Weights of a small GPT-style language model, trained from scratch on English Wikipedia.
Size: MLP 512 SwiGLU, 4.13M parameters.
Training: 300M tokens, 4583 steps.
Each number is 128 + 24 x the weight over its row's rms, rounded and kept within 0 to 255. Layers, rows and columns count from 0. Numbers have three digits each. The size before them is the row's rms in percent of the matrix's.

# gate: layer 6 MLP gate, 512x128, rms 0.272, rows 283-299, columns 0-127
# up: layer 6 MLP up, 512x128, rms 0.251, rows 283-298, columns 0-127
# down: layer 6 MLP down (transposed), 512x128, rms 0.233, rows 283-298, columns 0-127
gate283 096:109116161125138093121132149119087109092117106153088137138105155120118145122128123123131122118157123105125122130096091142131115112105125116136105101139069099109180164138145121091104099126114182146130095119178141117121142152120090142094121128142128143106123136160109095107145156184151087147095100124106104123099130101118139083097142086114125098141101136175099111129124079095131123183119
up283 101:092132133171145134122110152102124132165176159114101128134126097149094126067154140100143166150125145097137088124119133120127103134112116112154130069110124093151116142127115106150172129126111119118118108162184107168100159158077137123138154168102129137158131133105142146125150106136119153075118171101137166113119087086150120151153126125107122137144120131122128153125129134141081100101088
down283 095:123127129143131136119116125128106099078105114147101145136097137107141112118188153133113118126108090149119086091124075146140143125105165149148108153151119110128148160090132078118128112123140159152131158128080159109158108085169112109121127122074149138168157114112128137114109136134173138149141117162126148159098090137124150092107139140114124130133136126147117129181065104116112177132160
gate284 103:139083141131133146089133170128081118137135120137133161174143108141130133147154152095135157128094116146114183109117136142106112143178112109151145164137136142138091084144136153091097151181143140133146153157108092088142149167153145138120121142142123135139134192121145125109103137174158126137102150079164123154087112129152096122099133156132112146156131128111110109103113132118170099129153
up284 095:097056160137092118114126090130124114096154098168117117121091121170093145139162128174135157154100112124153131142115121152168096146100104104132104129125158155104094110126129145115104159129134129077123160159112121145130150151149120132115122132130086069154123159117108100137137104107104086158113134119108132120108069129101150169137114105119153139186143160126111131138120140148143111127126
down284 106:156140092133126100121164150180135112171154136142175122113101118131136114189141095104137104152101145135135154161123104151167112134147163147104156156118143161145088168095117109162103118131125095166106102111128135120136088158138141116126111125102121138148107115184120126143130139078133137091123142106124125074138134149087141141166159102111120141145110129134079147127148154128123073126117
gate285 108:131124135141153131124052124092140111103151131105145133161138119117121096085137105074142130139144124086123146113080149137109103178144104126133145197083125167145145118113136138113137106103138123124106162128125146170139129098125125157132142127174107090113140141106078097125117130133094149176094112124119169132138152161148117102166168129134121113105141102092144128151132095132141116157109
up285 101:114154136158129106137122142151081131067116130131157120179136142109165140123141117109122140083102115122119149158113187118130105137152096141185140158117150144156141144105145120154108049140162143145134148142122132156140095097143144165140130117126106131105160072117102141107112129117107143144112132087086151149155114116134119144143150107158128130135154120112138075186157138116133120146144
down285 097:086111135089128119095142115149140126130106135167147126069180116132134181148125099174158137141111095133123101140154116129145141117134142175148090132169077091158103143162092128142125182131148167116093126150100141092120161140108129092128122147113129114162123144124151125135106132150162101106128138115141103101088121116083114187114105124162147124139128136155140138118114169104114117129112
gate286 091:144178124135154130135187107120141110080158160138118105150136136131126132105153147117113136087145131124175156140097096100133145109125076140117165077078124130145116139115122139121143116132154112167124113084163110159080163104135156177111155131174127151124132118129135137125092125145111079157138132152080148132136146117147106112112153094140135145150138132154131095124110123140170080152130
up286 094:178119088165149113169129124123116148096151129092109101132140154103093133098133113120155132096072141121162182096149131127132135137160098138145158117105152150138111118122130125067159111135135082137148107133132132142117124140106140140090154115121067112118166109107102151130112140123115100128210143114099108150125151120133176114086140112129147125151117120096155120124133129131155084128107
down286 091:105113109101159110135124124117110121124102153099148114130115129126108098082113115126155120115128091060119120143094134099120117155148110172131130152145137119112092099156145145155204131112152066116099103090128094115136133128085128145138128148099132166110102100104108135153093153134147074150125119096129100155091095104100155131095157120125120119094128135126150119139122141095178119121150
gate287 108:125109145162154117128141135103125131106134147129113146148118138119125065145115136110109164136079107084153117093120089137145132128163155147152156113138131153123087170148125113135146123141112087103138088097125147163126147133106114146135196146094144168109157098085111101115078150124096132174098138108135149133112104124173113163103120100158110114147135120173130125155131110117103135077131
up287 099:082135143061119122117121131130110143136133139144110117127151114141085101095164135110106114114153118137131134166169135130094087157111100139118147120147123142151152121127103111102137089114112133144142147137113169134114151096098123185076096122153133079134117141175147166125134147119141133083129126106116122130074162139085117132141096117142139136106113091182090139071148131102114100128124
down287 095:158119140113115118136122133126148151140139118110118089120155141124106144137096086106137144139165169148120119181077106128129119124126094109093110107137120128098116145098163162104136149159078135121115177159136104108094145121165155139124117148160092130138135103160097123139151105095173073127133126117096122074153113104132154084123103144105130149171111102127094127171096113085126124126152
gate288 099:090119141089109129160163088174121152194135088079133129170117140134151114172134147133122119120129167118102056094120138157133126115121157138141113124092130136088129128140152178122165131091143129090134088124078127143130128128116091130116141111156133115119133129079121110137144116123110129104108136122113148133153119108136139129168112127115109100119140122119110174180089085165125123122145
up288 103:152168132115095134148075146083127119136141214101167136097099109136102215115129115107115111099113162105124130091148124129125129159151133093148133139126134137112141114119140127134094112164123102142113170103125093122171095129134136166153096105119184143162103143138116137149115132141130148122133115123123115127123164131143137131113117119121145160115163136139149144181149134101136172153129
down288 097:104106116105153084155105060119128186107151081109141135132138144116139158148092168119154106158137111096086113148126090156133145124150120085132131115155135173119097139183169127145189158119116125130116117111125130113085161134127125105123144161178141117122118143104120125104106158147127085124153138119118125134109096141127101125168136135091142102126116108088143101149100117117129144116100
gate289 106:144126148105102112114134127116174154114124111098120128139148149139118135184159098106115087118142136100154135117105114125136087175143131128100104163131114172125085111113106178126088119123142119145141157099155111125080102159134133125099141153129089110117147149128106135163146183161126127122103121115165114117092144160066105185125141102139104138106139152132119100132168130171116102104148
up289 109:088121070141158158138141117178107112138108134147110107113118111141097127132157108146115066140177155139072134147111131112131112123142072126160124188179139170128151139140140137095138140107113106105113125142115138101137140135163150115078146156121122135152093115121144109132145129155107134114145148108179110151151118122131148157138108152133110139079140158113122148108111163138109137183101
down289 106:178149123114093107137128093136174161154094158130140164146172136126095122123131112093113147116111136134186108141121182145108112159117174140132098128151119155117113138136116102116149122107150146127095160109084106118122118160137150132127150118131132122127127120094137146169157163137150127130144118121156120142126107145125101185100124098113119152092157192145139164145121149172111084101167
gate290 093:125135107101100132164122117085148135093170131107090193183127124136116141108151157111107099149121187158130146100132148148167103141123132144138139120145080142118113146125160123087153163105126129103154137142116120127114120168100094103136137123085113147160107140150120128143160129141152123128102124142135089162131111148108141155116147151123087161149193102118138112166127109087101163133140
up290 094:142147154127099121100161116115175141103120139125104161137120104109169120098172125116143121113157173147138091147153113128149152120113157143141154138103113115119133110107105138150135169176114116080106147153110090135133131192109115128107119130086123120148123199142134138130194136121135108127151084135143097125100119138126117113121090109129131168122169139113131106188132108109127170131162
down290 094:101133093113144105166187128121152156113121149127149118162171143120138127079125089104162123180162126139121147137135156153132145227119116110120164093115087132117106127125140114118167116147113115113132122109119171108091110136127113119137096147104157128122152111121088143120111107110114112120146121128095096129099118088087125159117143112161087107122107097121106143143129128089099154136120
gate291 097:128154082167152096129131115123109148151144159108133154156117147122131112137137164118142118172117135102140076119132158164129132127125120122122100132134163095104154063141153114104138173115143174163123106122126138093133142141084093145131116125100143110108132141143127173126144104102120105153069145145086125111156127171124121096129136066130180108126140152112113103160149100094149114104118
up291 100:118121131115126126139135164096141146161125126117116111110116065105112142089119102163158177083122128114145054150134081112158130115115069122122116119131116107089122134103136111097174117121116097113116133110075148106133157112109113149128117118125158117085099100124082102114097133120106124146123137116115137148131163159118156128103120092100122175114067124094137100146096138134119130143146
down291 098:164118107121127112135116120112107164114125136097091124147101099163148067074099090099147123133109121120191130118100152091147097113098120104139138140120133118077101109135124112131122123144126093135107123139113163105118135127112137169121124098110143148159122115149134141112112115058183168110112104119094132142126099135128124165173117123104138133106081123145080162138148099137114116107095
gate292 106:144086127157175109127105149129140083101140135142082127115141138199128108125163125159144106105141108112124148094117109130142169154137132133127137139132114130120111154147133156114140116165148126130105102127072127192133107165136140135114152112124157097136190109098085168089100151134126189168157138110126116106120122151156124135150119139132114119133103136101094124083137116134158162151129
up292 106:089132148148149159101128094160120104148193090154134146173142149138145066127167140144140135099118130139167109140135144153139121117158143143107090160109102119107112136118146163117119139159152081145085091117137118101123138173139069112105132101109121146129130144147108161128092092101124129152116178125120116164111127121124129139144119155115124120152091110151164145175125130142154172116132
down292 108:092147142148173128108148140130104072106104126113145071143070147125113094128162146078166138125121141140113124103144116127117158114099150100139106158110153126112141129175147148096105153083139157112093138117160070117133120132124128143157105156150137097116121150121117104110088146117090120159125149068107150117114128120129134165123136156160112127126127176126141145124135127112089157101088
gate293 100:196159110105142152090131131145135129143090126137091156121130080130098145099128101118185138134124098121113151175103121118123126136118125170151154136137135121152160163114110121136106177126105157090169094128098141166137174110155130145128112116129133148142189142107111122126147128155091149111142139099112094111135132142157108133115167119146139104149142159135129157157070135140172138153102
up293 105:101081136100140119164118112154099128085138112084133194130122169118124102182129123086142111103137160122177118119092116119144157140123155097133157133137118112080159171126153122115153145113149124123159128107140116102162151120171170088141170135094102102130132122094093117083115120119133113149104115131134120110157130124128118128140089142101128114136128165139161122077145111128123149086143
down293 115:106152124099128139153104170150065121133120073117119188121158134125136121152154104148144113117112145151170106128095131141135148132149152110178124130106135128090128151127118114101168142136141167131144132104146139120099107104164162127147161134142111122151110082058169118116126128123084111123123098105115142121122119173182100155100131141163091114120140121126146129156141145129088158106097
gate294 101:162103135104154123148119134067127117130096137140118100079076099137120118127143106171110169140135091147166129158109180147121088132115127107170126095064132130157133112158112148126141123112136141097130115185070140151123128116127108139156124119104119083146174127131123108097129122101081132109161129162125102136137139129135112144136120114129101165147162149110103107113168126122134145148162
up294 099:155137169140118141114111133142097095119136150095131131128152096150109103146146098125097157144096118045151132137088111189134130141111140130138132093095107109131186127105140095080189136133146120105130112136093158107121126163150119175131101147140117110131112099122095108138111171128089113159128138135107137142125132152139170141133117119118146094073125148131118152122106148167115101121152
down294 102:150131133094147151130115119142130141129092113123142118119156092157143136117103149154150131155152128141132137135102111113109128110149112129136091148124151162092151138172130117099122187159084126112138103145146100130149108119165120161102165118120155134092167153158089106102077139161115132155167150076102143126115062143117140124160148134096126127169157130123172159091148132092156117126158
gate295 102:114135132104095140113098117140131090153185095131101156135101160152143130094099165128133134122123098148124132096113130111147106142136165132130142083120149100136152127142142132138198154125179131120123133115149083099117102124097100110165186118133134102151112159088150127149143148066085152143120143126141153137140127119092106155137118107160105092142121178144149123121147164162125140132145
up295 100:148057128136092122131093126143149140121127125116150110165116143126145098122059149100113133158092118181092193130145128115130153142093131105102106124098158156128136113096131156167138120154111155097116139146104112161116144122167132110162101166166163145121128151122151132123151123182118115162121150166136132102142075086151136130123155144149124141148136102161113153122132122127126148151124
down295 094:138115147092170100116118172122133088112139167127155133127189131115155111118147128126137110134133160099177108145138175180158139134125143142118106172124113155096142151180124143127119098093139130127139118116135145118159100134117119146137106150163115113129140102141126161116097116156172137137102104097145124159173153134165121118089136119142137149110130126114133083105165151157063171097121
gate296 102:170076133152120118116164103120149150122142153121128166150141138118122164131116139192155104112113113134120097162092173122120141107122124130133121131101151118090107142132169183156181113144122087117133102112119114081152077159149164146107137130136100085142149155115118134127129111084131181125092127097115181125141130141107158120160131133111113115132149131101106136149131151102110091140103
up296 100:098113135147113082146131146090136122122077106111131158126121128112131136130142092145156100113140137146115099094124108149193137144141098115120103133083157121091127145132120153095141135108101107156113095137128103097172098134145119135095110095136118121156128169122131151095120093153097140129149101081148170133058121157119153160130107121094142092141118117125109139171113178115158118143165
down296 095:105181113157172100146094126160136154107140142119136112103130128086111135149109096132174149123134156115158084119114152102143122149115142169154126141167122138165157124099107130160147128138083125123127157125104129170155138155103116140080096125159098107099095148118118108121166105088084105161132103106162120087142114123146135143140134160149110128084126133095135084107171100117138111132140
gate297 104:168134148144155102144121148125093129154077121109097152102145097107133131155132145127127121141143117173128189095106116118151123084131129150108122110139135150133116137162128077137165155097086097184132097117135092140145089104131159138122147148148121123121142175148149119098172168152152097124095110141130156092102126161111138133076111136122135116166132152108124071124119128129123135111162
up297 107:139139145078144122109115175149117086152123112140153118159099155096095155119143127142107105135111141134161123129126133161111098142104131146125102131175094129146121150110123107196118118094091142131121145131134133122101148172146113115169147163117183128181116134127118102135132110120126154108099139115084107148066118164145120126147128125160087110155130104137173155150142081105129114088118
down297 104:174108132112096150118145147124145122187182095136146128102136153173095143080114126148156156116145169144141131122129127111117075140101145080146056119147108125145132150131115107131061108155117141134151151131126119078152161125133084110184133101134123101171139126135137145093155092131121137103121100127149118122140158105163121132141131131117125124164131123143133127166138099147138137147117
gate298 110:090118107133089171146093104139173149131159167073116113137099082112083174126137144136164103136091096126147114110172111162132112128122121185107099141125126169140129144146143096124139110081143126137135101134099135166178135143124085127111131170124112121117158111142108145137106136100129151152105142114123117138117103152117125097092111091141114140107150118104164119133078128149119158111109
up298 105:108120133100137165134109111134155143171078120102143135102140138120156116104110152177160109140121090090153127114126108122140129121153134096082123109131125120113178147160186122143120127110123128172133128082091129112156164123150141142170131118152158130130133131121145061125103127133144111143115149139120104101102110189162157086102146122143114149122146104146103159103160097100113103174127
down298 095:157090149140131095116117103131176147157082110160133114185122158170094117106156170094164115118122115133140114110153127099128141109147096111133101138124147108084179120111154102127147110123141124108128086132140115090144099108098107122099116146116145172122145111140150156093107102091119175119167151072095130120110145131118149105124124122105149124110088132140114164125136137159150151106164
gate299 104:185158100147146113156147150147106137139075148139156103121119126123190104169105126128143144141149140172135156130129109158117120132061139104112127119129113139115163168137139135097108123136168136138155071084113145132114145133147140114116122091088158110135122132182112113109117135174117097150121112148138141161153158100132091108142133095131129144132118137135098128136090112145142146196120